Each number is 128 + 24 x the weight over its row's rms, rounded and kept within 0 to 255. Layers, rows and columns count from 0. The size above them is the row's rms in percent of the matrix's.

# layer 3 MLP gate, 128x64, rms 0.162, rows 93-109, columns 0-63
size [ 95  99 102 102  93 100  88  96  93  96 104  94  96 113 101 100 102]
[[130 114 150 153 103 144 140 146 131 111 162 112 126 178 117 158 144 160 111 123 133 138 128 111 108 151 161 118 164 163  85  93 162 153 125 108 144 133 150 107 188  99 185 131 147 111 101 155 151 113 123 147 139 144 114 118  99  96 130  89 122 132 128 101]
 [174 133 114 170 109 113  96 129 130 151 134 132 131 165 118 106 184 125 135 141 139 153 133 128 156 134 139 141 121 174 135  91  98 122 164 122 138 133 154 111 148 110  95 119 124 121 155  95 145 154 119  92 135 115 151 135 136 158 123 116 107  46 106 157]
 [155 138 111 135 146 121  98 155 129 108 122 117 106 104 157 154 146 107 111 136 141 155 190 143  69  97 164 141 111 124 121 155 167 128 110 125 118 129  89 135 147 132 139  89  93 178 145  93 102 122 131 115 131 129 176 103 128 143 121 152 137  93 102 129]
 [158 134 153 142 118 139 128 129 136  50 158 134  77  96 121 100 117 149  80 118 109 146 107 135 106 127 148 110 153 155 134 107 108 112 138 112 108 134 106 125 130 176 105 111 112 115 156 108  97 106 127 145 167 148  87  87 137 120 127 112  90 149 129 112]
 [139 122 151 153 169 103  94  94 123 153 130 107 117 148 112 166 148 154 133 124 126 157 100 107 126 163 118 178 144 113 153 120 114 109 113 129 108 152 141 184 110 127 155 130  68  90 131 112 143 104  89  83  93 135  94 124 123 137 142 128 132 125 153 119]
 [153 148 154 150 177 172 126 109 115 136 148 174 158 111 130 137 128 123 116 174 112 161 107 120 105 128 118 121 137 151 130 120 111 159 153 115 175 115 143 155 114 131 118 112 125 103  94 161 124 118 117  75 150 162 132 122 129 109 181  88 143 157 115  98]
 [155 152 141 109 184 137 138 132  82  78 139  88 155 109 110 134 102 149 105 116 143 189  83 103 119 112 142 153 136 110 134 143 117 132 127 125  93 125 139  95 158 133 140 110 126 105 119 155 106 141  74 114 118 147 130  89 142 164 134 148 127 119 115 110]
 [138 116 108 159 129 111 101 114 155 113 115  99 135 150 204 136 123 117 128 138  93 145 134 141 129  62 103 149 113 127 103 129 111 101 144  95 105 139  83 112 124 138 134 145 146 138 122 104 149 123 142 120 134 179 112 100 157 168 114  91 128 145  96 159]
 [117 113 125 127 111 125 122 112  97  71  97 133 131 155 123 148  79 127  95 118 139 140 110 101 123  83 158 145 112 152 168 160 102 135 102 124 126 110 119  99  90 148 154 117  95 152 105  97 164 117 118  98 153 178 105 120 129 141 131 179 146 122 114 123]
 [122 135 113 105  99 124 131 104 129 135  95 115 122 105 119 153 148 115  69 154  64 112 147 124 104 121 158 145 141 163 134 122 113 159 134 134 133 135 107 120 184 130 115 168 160 166 146 102 139 158 151 125  84 170 144 145 146 150 124 151 121 157 126 160]
 [ 88 142 130 159 128 144 154 170 109 117 125 125 168 134 123  72 143 124 101 149 132 149 119  98 109 116 101 148 136 128 179 152 143 147 134 116  99 157 149 132  82 118 137 118 149 131  59 125 100 125 127 128 155 148  93 125  90 125 177 118 105 120 141 134]
 [140 131 134  95 113 105 143 165 117 151 122 115 134 146 114 134 142 113 119 134 111  81 125 110  63 111  97 118 146 147  89 168 129 154  86 121 125 129 170 134 138 121 160 150 127 154 142 107 176 128 145 105 154  81 143 120 139 139 133  77 124 134 153  82]
 [112 132 116  88 133  98 149 163 159 144 142 117 158 151  94 126  95 106 116 109 138  93  99 123 117 131 151 123 181 130 135 149 115 120 118 146 113 118 121 133 172 127 104 136 162 166 185 119 131 108 123 130 103 138 118 152 150 149 107 176 111  82  87 154]
 [124 108 117 145 135 125 101 144 135 148 136 154 134 145 106 140 150 126 121 135 156 135 131 128 130 177 144 133 148 137 139 147 116  88 154  80 149 123 121 165 120 116 165 111 140 165  85 148 154 213 106 150 131 140 116  91 151  94  88 136 154 143 110 150]
 [124 136 126  95  98 124 208 130 129 136  85 149 138 126 156 114 145 137 155 133 143 162 102 107  97 103 124 141 145 100 151 108 130  81  71 128 109 103 116 140 134  99 169 107 123  80 105 137 148 135 127 124 152 112 121 110 139 130 114 148 142 101 100  99]
 [142 136 115 146 122 132 140 107 104 127 138 118 121  64 131 140 104 129 116 130 162 155 132 139 127 127 109 158  64 155 119 144  94  84 161 109  97 110 138 119 103 162 113 122 109 154 112 140 131 180  83  97 128 184 126 112 130 134 145 106 113 161 141 148]
 [151 103 176 159  91 128  86  99 106 157 137 119 125 113 150 148 146  98 131 141 170 116 131  96  92 118 141 109  97 106 161 142 116  98  89 143 150 118 130  91 109 113  98 167  91 113 123 139 126 115 151 125 128 110 156 176 128 157 129 140 151 167 133 127]]
# layer 3 MLP up, 128x64, rms 0.16, rows 93-108, columns 0-63
size [ 98 107 100  98 104  99  93  99  94  86  98  88 107 106  96  93]
[[126 106  82 144 103 113 146 151 154 120 138 144 129 128 133 150 118 132 135 127 142 106 105 140  44 151 140 145 156 140 122  91 107 119 108 133 141 120 132 117 116 125 172 144 101 147  92 101  92 106 113 130  92 133  89  90  93 145  95 118 146  88 164 134]
 [103 101 157  90 124 125 140 131 119  99  89 136 120  99 160 114  90 135 153 125 153  81 117 157 140 136 128 133 114  99 106 131 160 100  81 129 116 116 112 131 110 161 129 171 157 128 131 163 131 101 126 167 153  94  99 113 126 151 137 112 185 165 118 116]
 [108 134 142 124 126 118 128 113 119 130 153 144 142  82 151 138 106 153  81 147 145  80 133 141 105 124 126 116 158 138 132 105 159 145 101 114 152 146 100 140 128 118 122 188 115 110 151  97  96  76 104 104 104  70  86 122 111 109 135  91 104 132 111 129]
 [188 131 135 149 150 125 150 134 114 124 137 135 141 124 159 122 126 125 107 139 168 155 152 129 113 139 135 151 144 137 133 170  87 112 135 141 142 153 147 159 192  93 113 117 170  99 189 135 116 126 114 112 100 153 173 151 142 157 127 145 117 145 155 146]
 [132 141 129 125 144 115  98 126 110 149 142 115 139 186 128 121 161 138 116 151  91 144 155 148  72 118 129 156 121 154 125 120 109 107 122 117 137 155 151 107  90  79 118 134 158 155 132 155 124 100 112 149 172 120  61 131 118 112  91 112 111 133 140 170]
 [ 98 133 109  93  64 113 184 140 160 137 128 120 110 116 118 147 132 168 127 122 116 107 105 122 114 114 134 120 119 125  82  94  98  89 133 132 106 137 103 137 119 116 117  95 131 140 144 105 125 125 145  59 133 125 145 146 118 175 118 106 131 104  77 136]
 [183 115 158 145  86 169 161 126 137  77 133 115 121 116 112  97 111 141 130 138 152 147 148 112 155 115 108 120 167 109 134 138 158 114 139 159 151 139  87 116 139 118 128 136 133 111 160 152 113 125 100  71 127 114 141 124  99 149 113 104 111 162 127 184]
 [157 138 139 133 148 120 115 151 130  90 126 140 170 114 116  89 163 161 178 137 116 126 133 124 145 113 142 127 137 147 159 140  93 111 196 130 117  89 185 116 158 171 136 107 114 135 104 126 121 149 126 128 136 162 135  95 162 148 121 169 108 123 143 135]
 [ 82 150 142 143 147 147 150 156 114 139  65 133 130  87 163 143 114 118  98 107 161 121 106 106 119 134 114 144 114 147 128 137 144 170 116 161 145  95 120 119 135 124 162 166 109 149 130 111 139 123 100 160  65 120 151  92 155 127 151 123 133 147 160 106]
 [153  97 139 127 129 116 133 145 135 136 171 120 112 135 132 127 111 130 149 187 123 119 123 121 154 156 125  90 155 158 116 126 129 141 192 132 128 141 141  94 122 133  91 160 123 191 120 153 108 171 117 159 121 138 120  97 109 102  76 126 155  94 125 113]
 [137 141 146 145 122 188 190 138 136 135 121 122 120 130  91 141 120 120 111 157 138 155  98 119 128  95 112 143 129 126 111 156 150 146 148 119 150 140 120 126 134 107 158 100 133 142 106  88 103 152 135 134 131 157 152 127 106 152 183 122 150  68 109 183]
 [169 133 178  85 113 130 131 130 141 133 147  85 133 133 110 136 128 174 190 122  97  99  94 115 132 106 141 126 119 113  92 127 118 144 100 113 132 180 131 130 103 127 145 183 121 171 104 114 145 137 140 138 102 107 127 121 120 153 118  91 148 113 157 139]
 [123 127 115 171 181  99 141 102 134 102 168 145  98 120 142 152 154 115 140 109 150 137 161 147 166 114 119 139 137 134 121 146 112 152 172  79  98 119 123 110 162 149 163 121 106 107 145 193 147  99 106 149 147 150 120 152 154 123 117 120 124 106 146 122]
 [121 149 106 141 125 147 145 109 138 103  95  91 117 136  89  69 110 114 143 132 118 137 119 115 148 152 148 123 141 154 101 125 140 141 101 119  85  80 151 138 123 147 115 151 146  86 120  96  94 119 125 100 111 111 133 161 138 183 128 110 149 136 183 164]
 [123 149 122 125  99 135 134 126 109 112 165 128 120  98 130 114 127  94 165 110 100 135 162 143 105  97 143 109 105 137 132 148 182 164 112 136 152 174 128 138 157 144  72 102 151 144 104 126 106 114 145 157 128 131 142 150 140 103 113 101  98  59 150 140]
 [182 114 105 107 123 109  97 113 131 104 144 111 167  91 148 153 144 124 156 124 119 144 128 102 128 150 137 138  76  93  96 123  90 136 172 114 109 109 123 128 161 129 108 113 143 109 157 157 137 148 133 125 135 149 129 147 119 153 172 156 191 160 134 140]]
# layer 3 MLP down (transposed), 128x64, rms 0.127, rows 93-108, columns 0-63
size [ 90  91  92  96 105 106  97 107  94  90 100  93  95 100  92  91]
[[174 129 122 104 154 156  99  92  95 133 138 100 124 148 147  90 134  97 115 126 142 162 173 130 167 111 119 129 121 142 150 130 178 125 116 135 119 133 101 177  89 114 119 100 141 103 152 157 170 115 141 147 114 134 158 155 154 121 148 115 103 139  84 141]
 [168 119 136 175 105 134 110 122 120 127 156 114 124 153 148 113 147 111  94 117 136 160 131 148 166 115 163 110 140 166 146  80 101 102 184 146 132 145 150 130 140 111 116 112 126 133 132  80 129 130 126 101 115 134 148 131 151 139  87  98 103  68 116 162]
 [126 121 115 122 107 163 107 148 140 117  97 162 113 138 144  96 167  95 134 109 108 181 135 141 146 131 116 135 142 110 120 170 144 116 176 136  99 155 186 137 108  95 126  80 117 139 130 145 153 144 147 135 122 155 168 143 151 124 155 153 169 113 157 146]
 [ 50 126 113 147  84 124 141 128 163 153 107 131 133 146  83 134 134 112 174 110  88 130 113 117 123 122  99 129  77 133 112 133 145 152 117 105  90 126 151 133  91 140 118 130 112 147 130  98 167 145 128 134 132 111  94 138 119 127 167 170 125 103 100 121]
 [130 112 137 138 102 124 152 115 125  85 109 145  88  74 176 117 116  77 138 103 175 124 134 134 161 124 127 122 143 115 112 136 142 123 120 169 122 119 110 127 171 181 123 103 104 112 120 107 107 135 136 144 113 154 186 141 119 136 113 120 144 137 116  76]
 [150 129 142 134 167 151 103 122  63 121 120 107 162 137 142 106 128 103 125 137 123 124 103 128 129 141 153 124  90 114 171 123 146 164 104  97 172  90 148 133 132 119 137 133 112  69 134 113 126 111 152 180 137 171  94 106 164 111 144 125 119 148 151 119]
 [104 192 103 140 116 104 108 120 162 166 151 198 130 153  99 146 165 136 125 159 125 117 117 132 139 113 118 130 101 148 132 129 124 131  97 102 129 107 142 161  92 132 101 158 115 163 113  93 152 133 132 166 118 119 122 114 151 127 161 167 132 107 148 105]
 [117 133 100  94 119 120 145 107 116 142 173 185 102 111 133 133  93 111 114  95  98 124  89 113 129 107 157  91 137 121 141 118 139  82 107 149 106  79 155 146  96 144 156 142 101  91 114 155 110 150 125 134 100 127 132 137 117 129 154  82 126  92 141 115]
 [161 139 130 160  86 113 139 144 143 104 167 111 144 138 166 112 137 165 161  87  86 161 118  99 128 159 115 120 128 167  77 106 109 140 135 131 109 157 112 162 128 103 105 128 127 115 116 163 139 103  78 113 142 110 139 154  95 114 126 135  97 117 124 106]
 [117 148  93 118 144 126 139 117 169 149 105 149 124 104  99  92 116 120 109  69 115 124 110 117 103 117 161 176 118  93 156 147 127 146 126 141 144  83 143 111 106 131 125 108 100 186 131 109 111 109 157 118  99 111 145 134 125 156 185 136 105  99 126 140]
 [145 135 116  81 125  59 106  74 152 167 137 154 109 154 127 172 128 159 155 123 125 103 128 121 134 123 148 135 100 151 115 141  88 123 111 110 126  89 135 153 151 153 127 161 142 125 153 140 149 116 135 115 111 136 134 119 107 107 110 158 127 165 139  72]
 [114  99  87 174 118 125 138 149 101 100 106 138 112 154 114 110 120 120 127 126 147 157 129 162 124 152 106 168  86 129 136 126 145 116 140 159 165 111 130  91 107 160 117  96 137  73 115 138 117 137 110 146 163 186 120 135 112 150 132 144 117  87  86 135]
 [113 149 133 130 105 167 124 126 143 150 152  93 145 136 101 122  94 114 116 128 144  78 125 126 108 133 148 147 111 114 136 135 168 112 115 101 123 155 103 166 127 139  95 138 134 113 149  97 144 128  82 124  66 146  81 166 104 105 122 144  93  85 113 161]
 [123 133 118 139 124 110 107 149 102 164 120 143 119 169  92 180 154 147 113 159 141 131 112 176  93 153 150 131 116 113 135 173 102 137 112 137 134 142 159 123 132 128 159  92 127  94 108 172 148 158 159  99 145 121  99 135 134  93 123 137 117 164  85 104]
 [104  92 147 132 177  97  97 118 142 141 130 105 163 124 118  97 103 156 121 114 138 106 136 130 117 112 148 133 174 102 145  95  94 103 107 144  80 132 148 125  94 103 163 127 155 130 140 115 116 129 117 126 131 149 117 135 118 186  61 114 150 136 102 115]
 [130 140 158 129 153 142 139 152  87 111 134 132  78 129 136 112 100 146 100 154 101 136 116  88  95 111 161 101 139 135 154 123 184 131 130 152 156 135 121 123 144 114 154 155 140 144 124 102 130  93 138 124 133 122 105 146 151  67 164 116  90  96 125  79]]